python train.py --d_model=640 --n_kv_head=10 --head_dim=64 --bias="none" --init_std_o=0.0 --lr_head=0.00753 --warmup_steps=200 --schedule="wsd" --train_tokens=1478000000 --steps=5639
Each number is 50 + 12 x the weight over its row's rms, rounded and kept within 0 to 99. Layers, rows and columns count from 0. The size before them is the row's rms in percent of the matrix's.

# layer 5 attention value, 640x640, rms 0.0621, rows 22-43, columns 480-639
109:46 66 47 42 53 54 56 55 60 54 49 44 60 42 48 44 55 62 81 39 38 49 48 60 59 54 52 57 65 63 68 41 46 43 58 44 49 47 48 75 64 52 55 70 38 62 63 40 31 41 34 59 57 49 50 50 51 52 61 62 57 74 66 35 60 24 81 50 37 57 49 52 48 54 60 30 66 40 59 66 60 42 59 40 52 46 54 42 44 39 43 82 54 69 43 59 48 66 51 54 39 67 50 49 41 67 61 68 34 52 36 46 39 59 55 56 42 52 46 55 79 59 47 72 52 22 39 47 61 59 66 20 52 61 63 40 54 44 59 74 51 47 61 34 55 59 67 51 43 27 73 31 62 67 41 50 40 51 64 35
102:61 59 54 49 51 65 38 55 40 31 43 26 68 38 48 48 51 36 39 58 52 28 37 52 65 43 48 37 53 39 47 52 60 25 48 42 63 59 51 50 61 19 40 70 35 50 50 35 55 52 54 36 41 56 53 44 40 40 73 40 38 49 25 63 34 71 54 45 39 41 44 41 26 54 45 53 57 33 36 37 60 33 44 42 43 43 56 41 51 64 52 50 44 58 46 67 60 73 48 52 45 51 53 59 76 37 59 41 52 63 61 62 42 40 67 53 54 75 78 52 73 54 60 50 52 43 56 53 68 63 64 41 58 65 52 55 48 39 61 49 47 50 63 50 32 40 40 50 62 33 56 46 60 37 35 74 51 47 24 38
106:64 58 55 50 39 42 40 49 60 59 53 65 37 70 11 52 41 50 62 44 59 45 52 37 45 53 58 38 22 48 42 63 37 43 59 56 59 57 47 50 60 34 50 63 56 47 46 37 38 38 32 60 54 55 28 79 29 55 12 45 61 43 48 26 68 37 58 54 63 34 77 31 71 43 71 44 51 35 50 61 37 45 41 33 44 64 38 53 51 59 27 72 58 55 34 50 35 64 37 49 38 57 49 30 41 42 43 56 48 55 44 56 30 44 50 39 53 57 57 43 58 59 59 45 40 63 22 46 52 19 55 31 55 45 58 45 51 65 51 46 42 53 50 41 36 62 41 69 57 34 46 48 61 56 66 46 37 61 51 48
115:44 53 50 22 71 57 69 33 45 46 45 47 60 36 73 31 53 56 51 56 35 44 59 43 43 55 53 32 61 58 38 58 44 54 57 46 62 42 35 35 52 39 63 55 59 57 43 41 44 51 64 46 61 32 32 63 50 43 52 40 44 44 55 48 53 42 52 57 51 55 49 36 35 62 56 33 51 46 42 53 40 45 40 45 56 34 67 48 47 47 49 54 56 51 52 55 51 35 71 66 55 50 59 72 43 68 35 58 47 41 50 59 50 47 47 48 54 51 49 52 62 28 45 49 51 35 37 26 43 54 36 59 62 52 53 48 64 51 47 43 58 54 51 54 56 23 66 44 60 57 49 51 68 32 45 46 32 33 25 32
109:69 51 54 50 53 48 47 68 53 43 45 50 45 51 57 51 49 58 48 30 36 50 39 51 57 51 43 71 64 35 48 64 30 54 49 53 37 67 51 35 57 36 31 50 65 70 42 47 43 42 54 49 21 66 46 55 36 47 62 55 70 48 44 60 67 60 55 45 32 55 61 51 53 42 57 52 73 54 54 55 33 75 38 42 50 48 70 48 35 59 38 42 48 34 73 39 34 48 77 41 62 41 36 61 59 65 50 45 56 35 63 51 43 21 51 54 42 51 60 64 39 68 47 46 61 46 44 44 54 54 62 49 69 44 75 46 58 56 57 39 36 24 54 60 48 39 39 48 28 39 58 24 39 70 43 69 59 47 52 41
100:56 32 59 58 16 34 44 46 48 40 45 34 45 53 57 63 52 68 33 61 21 63 47 23 38 39 64 65 31 58 55 38 65 38 76 44 56 38 41 45 67 46 52 37 57 42 28 51 46 57 42 56 48 55 56 37 39 51 46 75 55 54 51 37 47 32 33 37 41 74 60 61 58 34 56 58 33 50 41 34 59 46 45 60 53 49 37 55 34 56 27 68 36 46 71 39 70 46 56 74 62 32 42 64 48 51 77 56 66 36 68 59 41 58 26 45 28 75 74 54 51 62 43 55 55 56 47 56 53 46 63 53 38 69 57 52 49 63 40 37 59 69 71 40 46 50 57 68 64 66 58 57 48 40 53 30 36 41 51 42
113:69 31 58 67 48 52 53 55 60 40 51 63 67 74 42 45 42 40 63 56 53 31 52 28 54 22 49 45 57 77 57 55 50 35 34 11 58 52 51 41 61 53 42 47 36 67 53 63 38 64 54 51 43 65 43 42 55 44 54 43 28 63 56 54 48 41 44 65 57 59 54 52 55 69 27 56 53 32 52 70 42 22 43 57 40 37 51 34 22 64 52 13 47 51 38 54 28 35 38 57 61 44 57 52 51 47 38 58 57 48 42 58 55 36 53 56 40 55 80 61 85 59 52 68 58 51 49 21 52 53 62 63 47 57 49 51 59 38 41 51 50 41 53 57 33 29 44 49 52 73 41 45 61 41 57 64 33 46 31 76
104:63 44 61 30 62 57 53 42 39 43 34 49 64 41 46 28 60 36 53 36 52 46 38 71 64 38 34 55 61 38 66 57 60 61 36 43 51 63 67 42 30 35 66 55 48 58 52 48 61 47 60 43 41 57 25 20 51 53 35 39 55 54 62 37 37 47 51 71 64 44 85 64 22 47 44 59 42 40 41 74 26 70 49 19 56 31 76 42 45 38 56 41 32 50 59 49 46 42 48 50 75 67 44 48 42 64 36 39 68 63 42 58 41 46 48 71 48 52 54 53 58 61 82 51 72 35 54 48 57 58 44 66 64 49 56 44 41 52 46 25 63 58 44 70 46 63 52 51 45 43 53 35 49 60 44 62 61 49 52 62
101:49 52 49 48 46 42 23 57 59 58 68 58 54 42 50 62 52 35 52 38 47 60 40 60 48 52 51 58 52 22 63 43 62 45 46 56 67 53 49 56 52 53 16 47 44 38 29 55 44 65 57 13 47 69 52 35 79 72 44 46 38 55 47 60 69 33 49 46 56 45 34 43 48 37 65 24 48 16 35 44 59 46 61 40 52 66 59 35 27 56 63 49 63 76 33 34 57 59 47 41 58 43 50 51 53 38 47 48 47 49 59 52 33 61 44 60 60 31 43 42 41 57 71 70 61 39 71 37 55 67 52 51 42 64 65 73 76 69 55 59 51 66 47 54 72 57 33 59 46 36 47 40 56 20 39 48 74 66 28 61
112:51 60 41 53 61 44 45 44 53 53 48 38 47 43 51 56 39 53 72 44 49 50 41 48 30 59 48 47 44 46 65 44 39 58 48 44 53 35 39 63 47 49 45 56 59 66 38 32 43 39 63 59 58 48 74 73 49 38 36 44 72 80 54 64 57 70 54 46 77 35 33 53 59 51 64 44 40 61 48 46 66 55 36 42 24 53 41 41 47 39 36 28 54 40 35 56 30 58 35 41 54 48 55 49 66 46 43 59 41 55 37 38 43 50 53 74 69 51 30 42 38 68 40 54 38 60 41 57 39 46 49 41 49 45 69 49 71 41 35 57 57 45 47 65 35 43 46 42 37 46 49 59 49 71 37 27 50 43 39 41
107:68 57 47 65 50 35 55 71 52 50 49 66 37 55 50 36 32 49 50 62 19 70 54 38 56 27 43 60 41 44 48 64 57 45 56 51 49 50 46 55 59 65 55 54 47 74 43 56 38 33 56 43 68 65 70 54 47 70 42 70 30 54 61 47 40 72 31 58 46 44 53 57 51 40 45 48 45 56 51 36 44 54 44 56 51 49 29 48 79 42 63 37 52 46 36 56 73 27 54 37 33 67 50 49 23 53 45 57 68 46 51 51 65 46 38 43 63 55 46 56 55 55 51 25 51 63 47 62 49 44 68 51 32 46 48 53 44 40 37 40 21 44 56 56 60 47 40 49 42 54 59 53 55 35 66 58 36 63 65 34
104:45 44 46 53 35 31 53 38 51 47 60 73 71 44 57 21 44 38 54 53 41 44 75 34 63 71 47 44 37 48 58 35 54 60 58 51 35 51 54 48 39 76 41 48 54 76 47 50 62 40 48 54 49 56 52 51 41 48 40 49 68 71 50 72 56 52 39 56 65 48 58 23 61 43 59 62 49 47 34 31 45 37 40 50 52 45 43 56 53 22 29 54 43 41 68 23 59 48 70 45 63 38 50 61 44 45 49 55 61 46 53 53 48 49 83 60 48 49 43 52 67 62 35 37 52 32 57 69 60 60 69 68 22 67 47 60 68 44 45 54 46 47 41 65 58 52 51 56 64 45 39 42 53 48 58 52 46 59 40 31
112:45 33 55 56 44 25 33 64 63 49 41 52 52 51 55 51 30 49 34 46 62 68 61 40 61 54 33 42 64 44 37 70 59 61 53 33 34 25 64 55 29 49 63 61 42 51 56 28 41 71 58 58 53 76 48 34 15 62 57 60 53 35 45 55 41 39 54 50 74 60 60 80 62 31 55 62 62 26 55 47 34 66 40 64 63 33 51 29 27 70 52 27 58 68 53 48 39 57 43 56 52 56 18 36 41 55 59 48 64 59 54 51 50 44 49 46 61 37 41 76 34 39 60 34 61 33 37 42 50 81 49 59 59 53 48 48 44 69 61 35 70 60 50 38 54 34 61 53 31 67 60 59 31 42 61 49 44 53 57 57
109:49 34 55 62 40 45 52 55 44 59 40 52 64 49 54 63 46 45 70 41 60 66 46 73 50 27 46 35 50 68 47 54 23 55 58 63 56 47 49 47 53 38 84 49 62 49 62 52 77 36 28 57 31 61 53 56 50 50 59 52 48 51 53 65 45 64 47 74 55 57 25 47 31 44 36 60 51 63 45 36 48 54 62 68 42 53 37 73 62 66 37 41 66 45 42 65 52 59 63 65 55 27 58 49 59 34 41 49 68 69 19 29 39 30 23 55 53 34 52 58 58 48 62 71 56 70 46 44 54 47 56 32 58 40 42 47 77 46 73 77 43 60 41 19 35 56 56 30 41 43 62 68 42 52 48 65 38 74 60 57
103:63 51 28 44 50 40 60 64 75 54 56 69 51 47 35 36 55 68 46 58 61 51 51 61 44 47 42 37 50 34 41 45 62 59 35 62 43 42 31 84 54 59 32 48 70 66 51 50 43 56 59 41 51 42 44 44 69 48 61 62 61 58 68 52 37 68 57 49 67 49 24 74 53 68 59 44 50 36 46 62 61 39 44 36 31 54 70 64 43 43 40 44 53 70 54 45 34 46 36 49 48 45 60 57 55 50 44 49 48 42 39 63 14 57 42 40 49 41 32 49 45 38 54 51 50 56 45 54 27 51 52 37 58 54 46 36 42 48 58 47 49 63 46 50 46 34 51 52 52 64 26 30 71 67 58 44 52 62 34 32
104:42 50 44 62 52 63 33 54 41 44 49 51 56 48 49 58 34 66 50 54 39 52 48 49 47 37 59 69 62 63 54 73 34 44 62 54 59 58 56 72 27 45 53 62 57 72 61 38 41 51 41 59 45 33 44 59 72 44 42 70 60 54 60 66 36 70 37 27 57 65 48 67 46 55 34 70 56 63 54 54 36 39 66 51 48 65 51 73 46 46 66 31 57 33 57 38 47 53 45 58 38 70 44 33 54 49 63 35 66 60 47 52 70 58 58 52 56 61 53 65 48 54 17 41 44 31 50 59 47 46 58 46 71 37 47 29 27 63 56 43 70 77 47 69 69 23 36 34 44 45 44 43 52 45 45 57 35 39 44 48
101:58 42 47 57 63 61 55 55 57 36 46 82 40 48 69 47 31 54 66 49 52 61 21 44 91 45 38 52 51 61 50 51 33 51 62 43 55 55 37 50 41 45 46 59 41 49 40 43 60 55 44 45 44 55 62 46 63 45 57 34 38 46 23 50 47 61 29 49 46 70 45 49 46 51 49 62 35 47 59 49 69 47 32 24 56 46 46 63 49 91 47 57 51 42 45 44 73 62 51 53 72 63 52 39 38 44 50 72 50 48 56 51 43 42 54 59 45 40 31 39 51 32 67 73 42 40 37 48 56 75 39 57 49 45 69 53 56 49 63 72 67 44 38 32 30 39 23 47 52 49 78 21 53 62 70 66 38 58 54 41
109:35 50 46 49 45 54 34 28 43 05 59 37 60 40 48 21 72 40 34 65 53 51 43 33 50 57 75 41 50 34 47 35 74 47 52 53 57 48 53 52 39 42 52 61 77 59 46 35 58 64 50 50 43 53 53 71 65 41 65 55 57 50 53 38 49 60 35 60 53 49 56 52 63 37 51 59 55 36 18 75 31 35 41 62 68 41 39 60 29 58 51 62 41 45 47 51 50 47 57 51 53 52 52 67 35 30 74 38 50 15 54 56 44 65 42 45 51 34 43 34 38 49 50 46 57 54 75 42 56 52 40 50 50 28 46 39 48 56 45 57 33 57 49 58 32 36 59 46 52 53 43 59 59 53 40 36 50 41 47 47
105:50 43 46 53 42 59 58 51 49 47 54 58 70 66 47 50 60 72 36 42 32 43 36 41 48 64 49 43 43 59 46 49 46 42 43 61 70 66 36 40 55 49 41 61 65 64 28 27 39 84 47 47 36 47 51 63 53 64 45 56 44 40 47 64 51 49 54 36 49 55 40 62 43 59 43 35 44 32 31 42 65 45 40 68 24 40 45 49 66 20 25 87 65 41 39 35 51 54 25 71 63 44 31 39 15 33 53 82 44 25 64 36 50 46 51 42 56 40 59 55 50 51 49 80 32 44 51 41 64 53 41 52 42 50 65 42 57 29 65 58 35 50 49 56 63 46 40 37 55 45 48 54 49 46 33 57 49 42 51 35
099:61 62 31 50 40 58 34 34 64 54 64 50 57 64 40 44 53 69 44 65 44 46 34 30 56 53 52 62 39 59 50 77 36 29 46 52 54 56 54 38 50 55 27 64 60 68 27 57 66 55 51 37 56 49 48 23 40 33 47 38 52 45 58 44 32 48 64 56 57 61 69 55 78 54 53 68 63 39 23 61 71 36 55 47 70 47 52 57 47 51 32 56 47 47 67 35 57 46 72 37 48 53 44 36 61 54 40 56 39 49 48 64 55 37 42 61 42 59 37 46 26 63 60 63 71 45 48 69 44 58 38 35 52 32 51 41 54 50 49 50 70 49 49 44 65 41 55 43 45 49 82 50 61 53 38 31 31 60 60 74
111:46 48 47 38 37 47 34 55 48 52 60 62 24 53 52 49 62 57 51 73 54 28 47 53 48 66 44 50 63 38 38 23 57 30 55 50 21 34 66 50 50 44 55 11 53 39 49 54 63 61 47 37 57 48 54 55 67 31 43 51 52 56 48 34 62 39 49 44 39 66 56 55 48 41 50 42 34 58 72 46 58 55 43 58 58 67 38 62 56 36 58 49 40 32 39 59 53 65 44 52 27 43 64 50 61 56 44 45 78 36 40 56 58 59 74 65 42 62 57 52 26 63 47 40 53 27 63 54 32 63 55 59 71 39 54 48 34 49 49 59 49 57 52 59 54 53 62 43 49 66 32 32 41 60 53 50 30 58 42 66
109:47 45 39 52 48 67 73 54 56 66 42 57 48 54 55 72 48 69 84 43 64 68 41 58 58 69 45 52 36 69 45 53 62 62 53 23 54 47 66 48 46 63 30 48 46 55 60 64 54 61 54 43 53 57 65 40 43 49 46 69 40 84 41 59 65 54 60 62 40 58 49 46 34 44 67 28 57 60 30 66 77 49 49 33 37 64 64 59 50 57 53 52 34 46 53 51 55 49 43 54 58 52 38 58 48 69 64 64 51 51 49 52 45 58 60 53 61 64 80 41 28 67 67 62 55 77 51 59 23 48 54 42 48 56 54 70 62 45 46 55 43 61 58 67 39 72 38 45 63 65 42 53 69 42 36 35 62 54 39 59
# layer 5 attention output (transposed), 640x640, rms 0.0676, rows 22-43, columns 480-639
099:58 70 52 45 43 60 45 35 50 51 64 61 52 49 48 18 71 44 56 49 46 64 55 50 55 48 61 57 58 60 27 65 49 47 44 56 40 48 41 45 49 61 66 39 56 56 51 60 54 53 28 31 47 37 57 54 53 65 36 61 61 60 52 52 69 40 56 75 51 65 44 56 58 32 69 65 54 49 37 44 32 35 54 58 49 50 61 37 53 32 58 61 35 55 37 43 54 44 34 67 44 52 47 62 42 75 38 49 44 46 39 34 46 53 60 76 33 54 26 50 84 50 36 53 50 32 45 39 46 38 49 60 43 49 42 37 66 75 59 63 40 67 58 64 61 57 62 57 33 40 75 56 63 69 36 60 37 58 38 54
100:58 67 29 51 61 59 45 35 50 65 37 54 22 43 66 66 50 57 32 59 55 42 46 52 51 38 51 26 52 50 73 56 39 46 44 44 51 48 69 64 61 43 37 31 34 34 71 45 56 43 54 31 81 42 38 52 48 49 41 56 36 59 44 61 38 39 65 28 72 56 59 48 29 47 42 73 58 61 38 48 44 27 60 49 52 51 74 32 44 49 63 65 58 42 51 67 63 38 65 32 51 37 76 45 77 59 58 45 42 50 54 78 63 49 67 79 48 39 41 43 56 35 59 61 41 36 53 54 44 52 49 51 38 36 60 58 41 32 27 43 46 42 46 55 56 40 55 41 58 35 54 52 59 41 69 62 52 81 33 65
100:59 37 62 31 41 62 56 27 56 52 38 47 44 58 37 11 72 37 77 42 51 41 50 52 51 63 50 30 49 48 19 41 44 50 41 54 68 43 57 61 57 42 54 56 56 46 49 41 48 48 39 52 44 47 48 69 45 42 29 49 47 38 52 27 37 36 49 68 51 43 48 38 53 44 53 52 61 42 52 57 71 43 44 28 53 50 42 71 48 50 39 60 46 46 40 45 38 57 60 35 48 37 39 37 55 61 40 64 69 58 57 53 44 52 60 57 75 60 44 40 57 64 47 26 56 36 23 40 54 55 35 44 20 54 65 48 49 68 54 47 48 47 49 24 50 61 40 66 46 30 65 38 63 47 47 50 59 70 57 38
099:36 35 42 39 50 72 61 56 35 57 46 43 53 49 56 65 80 49 36 43 47 49 58 52 42 49 40 61 58 61 63 66 71 49 50 64 65 32 51 50 78 39 49 32 37 50 38 58 32 38 42 42 55 61 54 33 59 36 65 55 29 62 45 51 54 57 42 37 33 52 68 46 20 51 65 46 54 46 47 45 47 41 57 37 74 57 29 68 57 47 58 72 52 48 60 45 59 52 54 53 17 40 47 70 37 48 34 48 68 72 56 30 49 54 49 55 61 74 37 63 51 43 35 54 51 22 40 46 37 22 55 56 61 56 58 73 68 46 51 60 37 71 42 52 46 44 39 28 32 41 76 59 43 48 41 50 42 49 36 54
098:50 42 56 63 57 59 68 44 45 45 36 50 39 57 34 77 50 47 68 42 59 64 45 38 64 45 29 91 61 55 41 61 24 29 34 46 49 51 57 51 62 69 28 69 34 47 42 59 40 36 56 49 63 57 68 39 57 54 23 38 48 54 55 44 52 61 41 67 42 34 43 55 49 46 38 53 60 41 81 53 53 48 50 41 34 55 62 26 63 61 31 52 56 40 36 46 39 34 64 44 47 58 64 52 48 83 39 46 39 42 61 35 48 65 43 35 65 50 30 50 76 55 41 52 49 46 47 39 49 63 60 42 55 35 50 58 56 70 41 48 66 30 42 38 60 58 66 36 50 37 56 54 50 41 65 52 60 59 30 59
093:54 48 44 54 47 31 49 30 55 43 47 47 74 48 44 57 57 50 60 44 57 40 37 71 41 48 74 59 53 58 50 65 44 57 70 56 43 46 43 41 55 48 52 43 47 65 28 62 44 47 61 60 45 57 40 35 36 53 34 56 43 52 53 33 62 54 53 44 54 50 65 34 65 48 70 65 24 56 47 77 31 51 46 45 62 58 49 33 51 07 54 34 69 58 40 74 48 67 49 33 37 49 56 38 68 36 50 53 35 46 44 36 60 52 22 62 43 79 29 54 51 48 63 63 78 58 61 46 43 47 40 44 58 62 47 50 28 69 41 72 26 36 44 66 55 61 72 61 45 63 57 65 44 58 65 71 56 67 55 39
102:62 47 49 41 46 43 55 47 53 40 48 56 61 55 47 48 65 41 43 59 43 56 82 67 36 36 52 57 50 41 44 52 56 63 56 45 54 47 49 47 67 29 48 47 23 39 59 47 41 57 26 52 62 62 58 49 56 38 58 35 50 69 51 40 44 28 36 40 16 45 50 34 46 63 55 56 45 60 57 40 29 54 41 59 50 40 50 60 55 58 58 47 48 53 55 60 38 61 32 53 65 31 58 48 39 50 23 62 51 52 43 42 48 43 43 51 39 74 60 53 63 59 52 54 61 23 52 73 57 28 64 20 59 51 59 50 49 41 59 38 42 27 46 48 61 48 44 40 71 37 67 55 58 54 31 41 46 40 53 46
097:49 43 33 45 60 57 41 66 66 46 18 18 75 45 43 41 43 67 46 53 46 56 64 50 60 54 56 69 58 56 55 38 54 42 51 52 65 59 41 49 62 34 30 52 71 57 42 62 59 82 29 58 50 70 45 27 55 49 37 35 45 72 28 54 24 64 55 72 52 37 36 55 48 37 53 47 62 42 10 62 52 27 39 57 51 63 55 32 50 41 55 46 48 42 61 50 48 47 47 35 64 44 41 48 58 41 34 65 64 51 71 76 52 51 31 48 43 45 44 53 44 31 38 45 32 56 50 49 40 51 47 49 48 66 60 52 44 58 44 47 55 76 47 34 49 40 39 53 28 64 59 37 43 39 22 59 54 55 43 52
093:29 54 45 44 58 58 37 45 60 56 55 77 61 70 59 63 31 41 48 58 48 65 44 48 73 39 57 69 44 37 57 34 59 52 51 50 36 77 44 51 24 33 40 54 60 35 51 57 50 50 38 47 42 56 41 33 58 62 29 54 54 66 53 45 79 38 64 47 68 55 58 57 37 34 63 45 53 35 31 57 47 42 43 43 43 47 63 45 48 45 34 34 57 63 51 32 49 36 57 36 52 57 57 48 47 59 65 73 55 30 20 48 47 41 59 57 52 54 49 44 51 32 39 57 52 26 63 31 59 49 29 60 60 34 52 71 71 53 62 45 56 63 35 58 50 72 60 66 36 51 85 25 46 59 60 49 54 37 62 70
101:44 58 27 28 38 47 58 53 45 51 52 35 63 51 39 88 52 46 63 67 46 66 58 58 47 57 58 55 50 60 43 87 52 65 40 57 45 50 47 38 66 65 47 48 45 54 49 64 65 31 54 40 63 50 37 56 39 38 38 56 56 55 57 63 45 39 48 62 63 64 57 41 70 51 34 59 57 55 51 42 68 48 25 65 49 64 58 38 47 43 46 52 40 45 68 69 36 49 61 44 33 46 40 64 54 26 44 54 47 50 32 40 39 34 65 46 84 59 21 41 50 53 53 60 57 50 49 37 38 39 31 38 64 21 75 75 53 72 48 84 73 49 50 33 44 43 34 42 68 40 61 48 42 57 45 48 43 51 46 54
099:57 39 60 31 38 62 52 74 42 37 53 53 40 26 62 63 46 36 26 59 46 53 36 45 48 54 42 42 56 33 57 34 45 49 51 57 40 40 72 60 60 53 44 58 46 49 48 46 51 56 48 52 51 70 66 29 60 54 67 26 33 41 60 57 52 47 49 67 38 48 28 47 40 37 48 59 59 53 49 56 40 48 53 54 57 24 53 61 42 61 61 43 54 55 39 75 56 41 75 58 50 67 44 39 44 41 73 70 47 41 52 70 49 46 52 50 70 60 43 53 33 49 72 36 41 42 32 49 43 51 32 51 66 52 53 31 49 47 60 41 34 45 35 55 49 56 41 38 48 50 52 54 49 41 54 42 37 59 46 53
096:46 49 59 54 41 23 58 37 47 47 53 61 53 19 47 48 67 32 45 44 60 45 72 58 53 70 31 62 49 31 43 58 44 37 46 52 49 57 69 58 41 66 65 52 40 47 46 38 42 47 60 40 50 66 48 43 46 52 34 45 65 36 62 59 69 44 47 52 46 44 62 24 61 48 62 68 60 68 50 60 51 50 42 31 47 47 51 58 60 59 54 70 48 46 45 56 77 48 61 52 51 40 49 59 63 58 32 53 66 72 61 46 45 44 60 49 70 72 64 43 51 45 62 43 34 38 47 64 81 42 40 44 27 16 43 44 53 65 58 75 48 39 21 40 52 57 35 59 63 57 52 34 39 71 53 39 46 50 65 39
096:51 49 72 33 54 37 56 44 62 46 56 50 60 48 61 33 45 39 52 51 63 45 49 51 56 42 49 81 48 42 40 64 49 60 57 41 35 55 48 54 54 58 61 46 48 47 62 29 42 78 66 41 48 57 51 53 62 43 43 48 47 35 60 47 49 58 47 71 52 63 29 67 60 46 48 56 60 38 78 45 51 42 50 64 73 33 63 49 55 49 54 42 49 66 64 45 53 61 59 36 66 57 41 66 58 58 67 47 43 58 38 63 60 54 27 48 44 39 39 41 41 45 31 47 44 48 68 34 57 63 41 69 71 81 54 57 50 53 61 55 53 30 36 23 57 19 50 49 54 73 65 55 53 45 33 68 55 53 41 63
097:39 69 28 29 43 47 58 49 54 57 61 27 49 46 54 97 51 49 41 84 49 56 60 34 57 53 43 57 59 75 64 28 46 46 58 43 58 47 52 37 33 46 63 59 50 58 62 52 54 51 36 64 39 67 37 69 55 48 63 67 58 57 70 27 47 58 35 64 32 61 35 43 49 39 22 28 56 55 27 40 40 38 46 52 37 43 68 64 32 51 47 50 63 52 51 59 48 44 52 42 47 34 65 54 65 50 58 30 43 54 68 58 54 42 43 27 43 35 48 55 43 47 67 57 53 69 43 40 52 39 40 48 48 09 42 10 50 52 35 73 45 33 60 53 50 43 45 32 58 51 53 51 55 67 49 47 62 61 64 53
093:39 42 24 57 61 55 50 68 57 33 62 53 63 55 49 02 50 38 56 37 45 39 54 70 29 56 37 59 35 58 54 65 40 38 39 48 45 53 49 50 57 41 52 34 59 32 48 54 49 40 51 49 45 62 54 32 58 40 67 58 70 65 58 60 77 50 51 59 21 44 67 52 43 80 45 41 48 64 54 41 45 41 35 18 36 55 46 51 53 37 17 41 49 38 48 45 62 61 45 54 52 58 53 37 50 43 71 56 50 53 23 68 32 45 48 56 39 51 52 57 47 53 45 49 67 38 49 43 58 43 51 52 53 66 43 73 67 62 66 47 59 56 63 44 60 53 51 34 54 59 50 42 51 61 56 59 54 56 54 65
097:40 28 45 65 48 32 50 37 58 31 50 64 41 52 36 58 52 59 41 81 63 60 32 81 64 36 67 79 52 67 54 61 39 42 35 48 52 37 67 54 45 47 38 57 47 33 29 37 60 63 44 69 39 27 49 62 41 36 44 51 58 58 61 62 43 56 54 58 51 42 42 47 40 51 36 64 56 50 49 51 57 50 52 42 43 50 54 46 71 57 38 33 62 52 48 35 45 47 49 54 75 64 59 45 62 50 37 46 49 55 29 36 43 58 42 44 35 52 38 58 36 56 44 49 33 48 53 54 45 50 71 42 64 38 64 68 71 50 30 30 59 46 47 54 48 62 53 63 46 39 57 58 55 42 52 54 60 60 27 59
093:58 49 53 61 59 52 54 53 63 63 52 46 44 83 43 62 44 70 46 51 38 54 49 37 50 46 32 53 33 71 58 35 29 37 37 56 50 44 59 34 66 39 54 45 51 48 59 51 54 58 63 57 45 64 46 43 49 58 36 47 58 54 61 65 46 58 43 57 59 47 66 51 56 46 44 50 36 69 51 72 52 44 49 32 42 75 59 82 57 42 51 73 34 57 74 37 18 45 41 59 43 47 62 44 57 39 64 80 51 38 51 59 68 48 56 48 52 42 19 51 38 51 37 44 63 31 40 52 54 50 40 56 36 56 75 52 45 52 16 70 49 27 54 41 42 56 33 60 56 49 66 17 29 37 53 68 65 60 42 49
097:48 60 62 61 39 48 58 30 44 46 44 61 70 35 38 60 46 56 46 69 85 73 58 42 43 53 64 63 35 44 51 46 39 55 51 68 57 42 61 43 45 47 43 58 67 47 45 40 40 54 47 45 45 55 56 39 25 37 57 44 52 40 43 24 47 47 54 35 49 46 48 37 49 55 70 39 56 56 53 57 38 47 48 48 49 38 59 49 32 40 59 64 56 51 73 57 43 46 47 48 92 42 41 50 60 58 44 44 54 43 46 39 74 63 48 52 53 51 45 45 62 46 55 69 27 48 36 44 23 21 20 52 77 60 68 50 67 38 36 27 36 48 60 43 44 50 43 42 44 55 74 60 41 75 29 43 47 53 40 59
103:44 57 50 59 47 59 52 34 43 50 43 44 55 68 32 17 51 57 36 52 39 43 54 55 73 38 60 39 51 76 51 58 47 46 44 59 74 48 59 72 45 40 54 39 46 29 35 48 49 58 44 60 50 42 44 43 51 52 36 35 55 50 54 47 62 32 62 50 52 54 34 54 43 48 33 43 57 43 72 31 52 67 61 47 53 53 43 35 38 28 51 64 58 68 47 45 65 55 54 60 21 73 48 39 31 36 47 60 65 46 70 49 45 52 42 65 35 62 55 49 62 54 64 54 40 55 62 46 43 28 42 56 46 59 54 58 34 25 52 62 47 70 46 61 52 66 52 10 50 25 66 51 43 61 57 47 50 73 55 52
098:48 39 34 54 47 75 61 61 67 42 46 53 54 42 36 64 40 49 48 65 53 74 55 48 54 36 42 60 65 57 50 44 58 43 14 61 51 69 61 62 68 58 73 73 43 61 51 61 59 54 35 57 68 48 55 51 40 53 56 20 69 43 57 53 47 51 45 62 36 49 61 74 40 42 83 53 48 58 52 49 32 61 59 39 45 23 31 51 70 40 52 80 61 34 46 52 78 69 61 36 54 52 47 40 49 36 44 45 57 60 43 24 34 40 47 73 41 31 35 59 38 53 36 64 60 35 51 56 66 51 63 37 40 72 40 44 48 32 49 71 57 44 34 41 47 64 72 48 67 51 55 51 65 64 79 61 40 54 59 54
101:50 34 50 31 38 51 52 65 55 60 69 60 53 32 36 34 53 67 24 52 32 46 40 35 54 28 66 47 52 41 58 59 64 52 49 60 49 46 80 60 71 37 42 46 65 46 41 33 60 49 40 49 78 50 62 67 43 50 61 52 51 43 61 76 69 54 50 54 41 51 62 57 57 53 49 35 39 50 53 33 51 34 65 60 74 55 51 37 72 49 52 46 47 46 26 65 41 43 39 51 58 46 71 40 39 48 72 49 37 45 35 62 67 63 60 42 50 38 53 46 41 60 46 46 49 35 62 73 44 44 43 47 51 68 43 40 38 68 36 47 52 64 36 71 32 56 44 50 48 58 30 56 39 58 56 64 50 57 25 55
100:32 63 47 49 47 50 47 64 61 67 61 28 45 65 59 51 46 36 55 36 67 57 61 62 25 47 27 70 53 49 49 47 72 46 39 56 46 46 62 52 38 49 39 35 32 41 42 57 44 44 56 32 27 66 52 36 62 51 63 58 53 65 33 55 62 51 63 61 78 60 56 49 56 40 57 45 52 42 31 53 57 40 52 47 25 65 43 44 52 53 55 49 54 46 44 40 54 54 61 60 60 84 63 50 43 61 45 58 69 40 26 27 66 63 28 49 60 30 43 61 42 70 52 36 67 42 49 53 53 40 46 44 22 42 62 41 50 46 48 51 35 28 49 61 26 51 52 67 44 71 35 56 61 60 56 36 57 54 51 41